config = dict(
    rope_theta=10000.0,
    attn_scale=0.0884,
    init_std_o=0.00328,
    init_std_up=0.0147,
    lr_head=0.00517,
    schedule='wsd',
    decay_shape='linear',
    final_lr_fraction=0.0,
    train_tokens=720300000,
)
Each number is 50 + 10 x the weight over its row's rms, rounded and kept within 0 to 99. Layers, rows and columns count from 0. The size before them is the row's rms in percent of the matrix's.

# layer 6 MLP gate, 1024x256, rms 0.115, rows 414-422, columns 128-255
096:55 60 57 54 50 49 43 65 38 64 53 42 60 52 44 43 38 62 57 35 19 50 44 49 56 53 52 58 48 54 39 46 42 47 64 48 33 43 54 57 56 60 52 62 58 47 40 49 59 39 58 59 52 45 62 46 46 35 40 36 32 49 62 49 44 46 39 57 47 47 58 55 38 60 56 64 50 36 42 41 43 55 63 42 53 46 37 61 38 88 43 56 54 50 41 43 49 44 52 45 57 43 44 31 36 41 53 56 56 32 54 53 45 57 47 46 59 62 59 41 63 55 43 36 47 59 66 51
107:47 46 60 51 54 53 67 51 39 47 32 48 52 57 44 66 40 42 36 65 38 47 47 37 66 44 61 44 58 53 54 41 58 51 55 56 69 42 44 61 62 45 65 65 46 52 46 55 43 63 48 51 39 58 48 44 13 63 60 50 43 52 48 58 53 56 67 49 33 56 42 53 52 59 63 49 42 60 63 24 43 49 55 53 48 53 61 54 34 59 84 42 57 47 55 59 55 66 64 65 39 53 52 47 47 57 56 51 42 69 45 45 44 45 58 38 37 66 42 36 33 47 69 46 49 47 51 71
100:63 60 39 64 25 50 52 67 41 52 27 35 59 45 37 53 44 41 44 38 43 50 63 54 66 55 62 60 43 52 46 53 37 57 57 55 43 45 49 71 47 59 54 61 48 39 51 41 51 48 61 63 61 55 57 46 53 53 52 48 43 47 60 44 46 66 38 36 55 65 66 50 63 46 51 71 34 50 57 47 51 69 48 42 55 37 38 43 56 55 66 55 52 48 76 39 56 57 52 56 39 61 57 44 43 51 47 45 67 21 26 59 44 40 49 48 54 67 31 35 56 41 54 56 38 48 53 41
100:70 33 41 35 56 42 48 56 71 44 44 40 48 38 41 32 53 36 49 47 48 69 42 29 51 47 31 45 53 45 63 43 58 60 53 44 38 42 47 51 51 42 56 43 55 49 59 42 65 49 44 29 42 53 43 59 38 38 51 63 30 58 74 46 44 50 33 70 60 57 53 40 49 53 33 48 43 61 58 39 69 36 61 49 45 37 56 42 63 43 34 63 42 42 31 52 58 44 56 60 44 48 49 52 48 56 32 48 56 51 33 51 52 49 49 56 49 57 55 63 53 52 59 43 35 55 63 51
099:42 40 45 32 45 46 38 68 43 21 59 45 48 51 44 53 53 50 49 43 75 66 51 48 54 66 59 45 50 39 33 47 62 34 56 42 38 67 51 48 76 41 43 54 40 38 42 67 34 44 66 43 46 40 43 54 47 68 60 41 43 60 46 46 64 52 42 36 70 45 46 57 55 53 60 43 59 38 62 52 24 24 46 60 61 44 58 48 57 40 54 45 44 50 55 57 48 33 45 41 52 52 39 48 51 30 52 39 43 46 36 51 44 48 32 54 50 55 51 32 47 58 42 40 45 55 62 38
101:67 60 42 42 36 39 50 54 47 62 53 52 38 59 74 58 69 40 39 48 55 58 51 44 28 43 50 46 43 54 49 50 62 38 59 47 47 49 58 45 56 52 54 73 68 44 59 46 40 34 61 42 47 45 61 59 42 61 40 50 46 61 44 37 37 58 45 47 56 48 63 44 43 53 56 22 44 60 66 41 42 35 50 66 45 61 51 37 53 49 34 66 63 54 62 56 42 57 47 39 60 54 37 54 49 67 76 40 54 55 48 49 42 69 55 57 57 42 59 49 56 69 60 39 50 50 68 60
100:48 53 57 65 48 71 37 50 44 68 28 57 23 56 48 59 53 27 60 46 58 41 42 32 37 50 36 53 59 56 55 53 34 52 60 52 47 55 40 21 45 31 42 39 46 47 37 39 42 53 52 56 52 42 42 54 45 58 45 35 65 50 43 62 46 55 67 51 50 53 51 57 50 49 56 49 50 38 62 45 71 47 39 50 45 48 54 60 48 47 47 41 36 52 58 47 46 49 41 50 67 43 44 31 40 37 48 45 34 36 57 45 47 52 55 41 70 37 60 66 55 54 54 36 50 70 71 53
097:42 60 49 53 64 46 44 51 54 48 47 49 46 41 51 38 50 58 55 44 48 33 69 36 47 61 50 49 37 64 62 74 43 37 38 46 41 57 51 60 43 44 49 38 50 57 76 45 53 45 35 39 50 38 60 50 62 47 39 52 52 40 51 41 72 59 52 59 42 52 39 65 69 55 36 38 51 44 49 34 61 46 54 52 36 53 55 54 51 50 54 46 58 56 45 54 46 56 31 60 69 60 60 51 34 35 61 53 53 41 46 54 55 62 51 30 41 46 45 54 53 58 44 48 43 51 64 47
094:47 30 37 63 49 51 40 60 43 47 52 44 51 50 51 46 42 38 40 46 48 48 43 37 37 54 45 71 37 41 34 42 46 65 37 52 50 43 61 59 54 44 62 47 32 53 46 56 61 45 58 32 56 50 44 64 49 42 47 44 64 55 44 33 67 49 65 56 54 54 55 46 58 49 46 56 51 62 30 36 48 46 26 64 55 66 60 63 32 47 68 36 59 51 43 45 46 52 53 55 25 51 45 52 51 41 40 51 49 65 39 44 40 58 62 43 43 59 51 36 60 56 37 23 51 54 51 42
# layer 6 MLP up, 1024x256, rms 0.115, rows 414-422, columns 128-255
099:55 63 32 55 43 42 56 53 58 44 35 73 55 43 48 57 51 54 42 57 61 50 53 44 51 38 56 40 36 51 61 61 58 47 44 50 58 53 42 34 46 37 71 40 53 45 55 48 63 45 37 50 55 30 41 53 51 54 56 43 74 38 35 63 38 32 54 51 52 44 38 28 56 38 49 39 59 59 61 55 43 36 36 64 74 58 65 38 67 38 69 54 35 54 60 58 50 43 62 59 56 49 49 69 60 43 49 46 55 66 47 49 58 49 60 53 64 48 50 50 63 60 61 56 64 48 56 60
096:43 53 57 53 41 62 65 44 45 53 41 69 64 52 61 57 42 69 57 34 45 53 33 66 56 47 56 82 51 40 60 37 56 41 50 55 46 51 29 41 51 58 33 29 55 40 58 33 52 59 49 58 44 38 66 62 57 49 53 55 36 56 59 47 48 36 45 63 49 32 53 57 49 41 47 48 29 49 60 66 51 50 48 47 66 64 67 36 64 53 43 52 52 56 43 54 48 47 43 48 53 48 33 50 42 49 30 57 62 48 69 51 63 55 38 56 63 27 58 49 47 40 38 46 37 65 61 25
107:60 31 41 48 37 68 67 56 44 57 40 59 68 45 36 50 56 59 39 46 60 55 66 52 44 43 41 51 58 53 32 42 76 36 47 29 50 37 44 57 59 49 42 51 59 68 44 70 56 49 61 39 49 70 47 50 52 43 66 56 33 46 52 43 43 61 47 45 43 49 40 41 53 67 50 44 44 43 48 48 48 55 51 36 63 60 33 30 62 26 36 72 52 48 66 37 48 51 42 47 56 52 42 46 36 35 55 69 58 49 32 70 54 48 36 42 63 52 55 46 46 61 61 45 35 45 57 37
101:41 33 37 54 46 42 31 56 39 36 47 55 48 69 71 43 36 46 64 37 42 48 60 49 50 45 66 65 34 62 36 47 58 58 22 63 49 41 41 56 58 56 58 46 53 62 55 47 66 40 37 66 41 46 45 54 51 56 46 49 50 71 53 41 42 47 43 39 49 57 56 52 51 64 46 61 42 35 30 52 38 52 31 49 43 48 36 51 62 46 43 54 55 61 46 53 37 60 43 45 54 42 44 47 38 48 50 68 46 67 53 68 54 38 48 53 59 47 46 44 52 59 53 38 67 50 57 46
103:37 52 66 58 47 36 53 44 47 49 42 58 62 34 33 45 40 52 70 42 63 57 56 57 62 68 44 59 63 57 43 49 62 39 48 54 66 46 62 51 52 58 58 51 59 48 49 53 44 45 49 59 55 44 45 53 44 45 54 48 48 55 33 53 49 41 37 29 52 17 46 64 59 60 39 57 59 45 55 36 58 56 70 45 48 73 38 46 48 57 52 40 63 51 51 47 53 53 54 44 56 50 61 54 43 36 46 54 32 52 53 55 46 53 53 49 54 57 70 59 66 52 48 70 55 62 42 40
105:45 68 48 45 45 59 38 47 48 75 49 30 56 27 40 59 54 34 63 51 56 51 53 51 44 42 38 54 61 48 43 51 46 44 64 51 35 43 49 64 48 57 36 50 47 52 57 64 40 42 38 49 32 63 35 74 42 58 57 50 49 54 44 38 67 45 51 41 34 52 50 37 51 50 43 49 64 70 62 66 33 63 55 44 34 56 38 62 67 60 39 41 56 36 64 60 42 48 38 75 71 65 49 48 46 56 39 48 55 59 56 38 51 47 52 47 49 39 61 43 60 62 63 38 67 61 57 48
098:59 44 55 44 54 56 43 55 47 43 49 39 58 68 58 46 43 57 43 41 47 27 43 62 60 61 69 57 37 65 52 39 53 48 52 52 44 51 38 65 55 40 28 56 42 35 50 61 58 57 36 51 39 37 60 36 55 39 66 41 50 47 46 55 47 43 40 56 53 53 61 38 52 53 30 51 42 53 59 56 55 37 25 50 46 31 53 47 61 50 36 48 41 37 51 51 78 37 61 49 62 52 46 50 57 66 55 37 57 49 55 69 69 57 27 47 38 58 44 48 38 49 78 74 45 39 57 58
094:67 38 63 41 54 71 47 48 68 46 43 60 62 34 47 48 52 35 52 50 66 45 64 46 38 63 57 50 49 33 38 36 45 45 58 53 51 45 57 44 56 56 52 66 52 43 40 49 62 36 47 52 38 37 29 38 76 61 61 55 46 53 50 40 50 54 48 67 59 64 43 44 51 61 46 51 54 42 58 56 52 45 35 45 40 64 48 47 48 59 45 43 38 61 49 39 53 41 56 35 54 48 41 62 48 42 38 56 57 42 51 36 49 54 63 62 38 43 50 49 65 51 48 46 49 48 53 69
097:47 61 59 63 38 47 47 42 56 50 51 50 48 47 34 40 38 50 52 59 41 54 44 72 53 61 72 54 59 44 33 60 44 26 54 54 52 52 45 53 40 62 48 53 57 63 46 45 54 41 65 39 65 50 51 40 55 50 36 35 65 61 32 57 57 34 59 30 51 21 35 54 55 37 27 62 44 45 62 46 51 40 46 49 51 44 53 65 35 49 48 38 33 55 35 47 48 50 37 65 52 59 52 58 48 49 57 42 50 32 55 38 52 39 35 54 47 37 49 25 54 43 38 41 61 56 52 57
# layer 6 MLP down (transposed), 1024x256, rms 0.115, rows 414-421, columns 128-255
099:45 57 60 61 45 51 52 62 47 65 44 49 58 36 51 36 48 49 33 40 41 45 36 55 53 49 41 53 57 45 28 47 50 48 42 60 59 51 68 61 52 50 64 64 46 44 22 55 52 64 48 56 56 60 49 48 33 58 32 41 48 57 50 51 38 29 56 56 48 47 46 35 45 59 50 60 58 54 58 58 52 53 61 52 41 45 49 57 41 58 55 37 60 49 50 60 35 49 58 51 64 51 55 35 37 48 48 43 56 44 47 59 44 66 54 33 48 63 39 48 63 61 55 42 48 45 57 61
087:52 52 50 53 51 43 37 40 54 35 49 48 43 49 47 41 42 51 43 48 54 52 67 52 54 54 41 44 45 52 58 52 49 72 42 41 65 28 72 70 57 54 56 64 47 45 49 49 50 53 49 32 44 67 40 54 41 61 45 37 55 45 57 41 71 47 67 52 51 61 72 52 51 70 51 39 67 52 43 34 49 49 55 48 51 42 45 63 40 49 70 46 45 55 45 48 47 59 52 53 43 45 57 63 64 50 65 49 32 55 53 34 42 58 65 41 47 61 42 54 31 64 65 43 63 32 41 71
107:43 45 47 45 41 52 46 48 50 64 47 42 36 48 54 31 74 64 35 50 54 52 50 67 51 52 44 30 53 58 45 59 45 31 60 55 49 45 58 43 59 46 53 59 61 51 53 31 36 56 58 52 65 29 57 70 37 57 44 46 43 56 60 46 72 50 38 44 59 66 36 46 41 73 54 48 35 56 49 37 59 50 44 44 52 42 36 44 56 38 62 70 47 36 44 47 52 55 51 43 57 36 58 51 39 41 41 50 47 70 47 40 57 56 70 36 47 55 39 61 53 50 62 60 42 33 46 63
100:67 46 38 52 54 43 50 59 52 54 45 45 47 49 59 39 59 58 49 36 31 39 67 49 46 48 38 42 63 60 47 53 49 54 58 65 55 51 32 43 56 36 53 53 49 58 60 73 46 42 51 53 45 48 52 41 43 54 52 68 48 42 28 41 69 50 30 52 55 53 43 40 41 37 40 40 46 62 49 65 68 44 53 35 53 53 53 51 62 53 36 34 44 51 34 59 45 51 78 28 43 63 45 27 50 47 51 38 44 53 47 55 60 53 47 70 40 40 49 65 60 55 41 62 47 61 46 50
100:51 44 50 51 37 57 69 38 45 66 39 45 55 60 50 42 60 62 61 61 54 59 53 44 44 43 32 53 57 42 56 59 56 68 42 41 51 52 46 53 37 44 41 33 62 56 46 41 60 52 38 53 49 63 66 44 43 66 45 57 57 52 50 69 38 61 47 66 65 47 59 58 54 64 44 53 59 61 39 59 60 64 47 52 54 54 53 48 71 32 50 42 50 49 48 45 44 52 60 62 54 46 63 47 46 57 49 57 66 51 58 57 57 38 37 51 59 51 33 39 47 34 68 25 36 55 53 37
103:44 68 52 45 47 44 59 37 34 38 31 58 42 45 57 67 53 44 32 56 51 49 64 71 57 55 59 34 32 61 39 57 59 62 49 73 60 46 33 52 54 54 32 56 49 51 74 56 60 47 46 57 46 68 40 50 53 62 48 47 40 38 38 68 34 55 57 47 43 42 42 52 57 58 64 41 58 56 57 47 42 37 37 65 51 56 61 50 38 38 47 59 50 41 50 53 51 64 45 48 65 50 56 37 75 70 55 52 45 60 50 61 41 47 53 50 58 57 55 49 52 59 50 46 67 36 54 42
100:67 44 39 49 56 48 45 52 42 58 48 46 61 61 48 56 44 60 45 46 54 51 43 44 68 40 47 53 62 58 39 65 34 59 66 40 51 42 43 37 57 60 29 55 50 37 34 57 34 48 56 40 58 40 56 56 48 59 45 56 54 43 34 43 45 56 56 42 61 30 54 48 46 48 45 73 56 37 44 47 62 38 60 51 48 73 49 61 56 40 42 40 41 52 67 51 54 50 54 37 37 34 53 32 63 57 54 54 45 31 31 49 62 55 47 48 46 43 53 41 52 49 42 46 59 38 50 48
095:45 69 46 54 49 57 49 56 50 35 62 58 53 56 44 86 47 54 50 30 38 38 54 75 54 23 63 43 32 44 75 58 49 49 59 38 38 51 48 51 71 42 48 41 49 53 47 30 46 66 55 59 51 69 36 43 64 36 47 70 48 35 56 46 52 49 45 48 62 42 47 52 58 59 51 47 77 40 44 48 48 55 55 35 49 75 42 40 44 54 41 48 60 63 42 27 36 50 30 63 47 36 49 63 53 64 38 38 52 55 53 40 29 52 64 41 49 43 64 50 49 58 54 46 55 37 48 37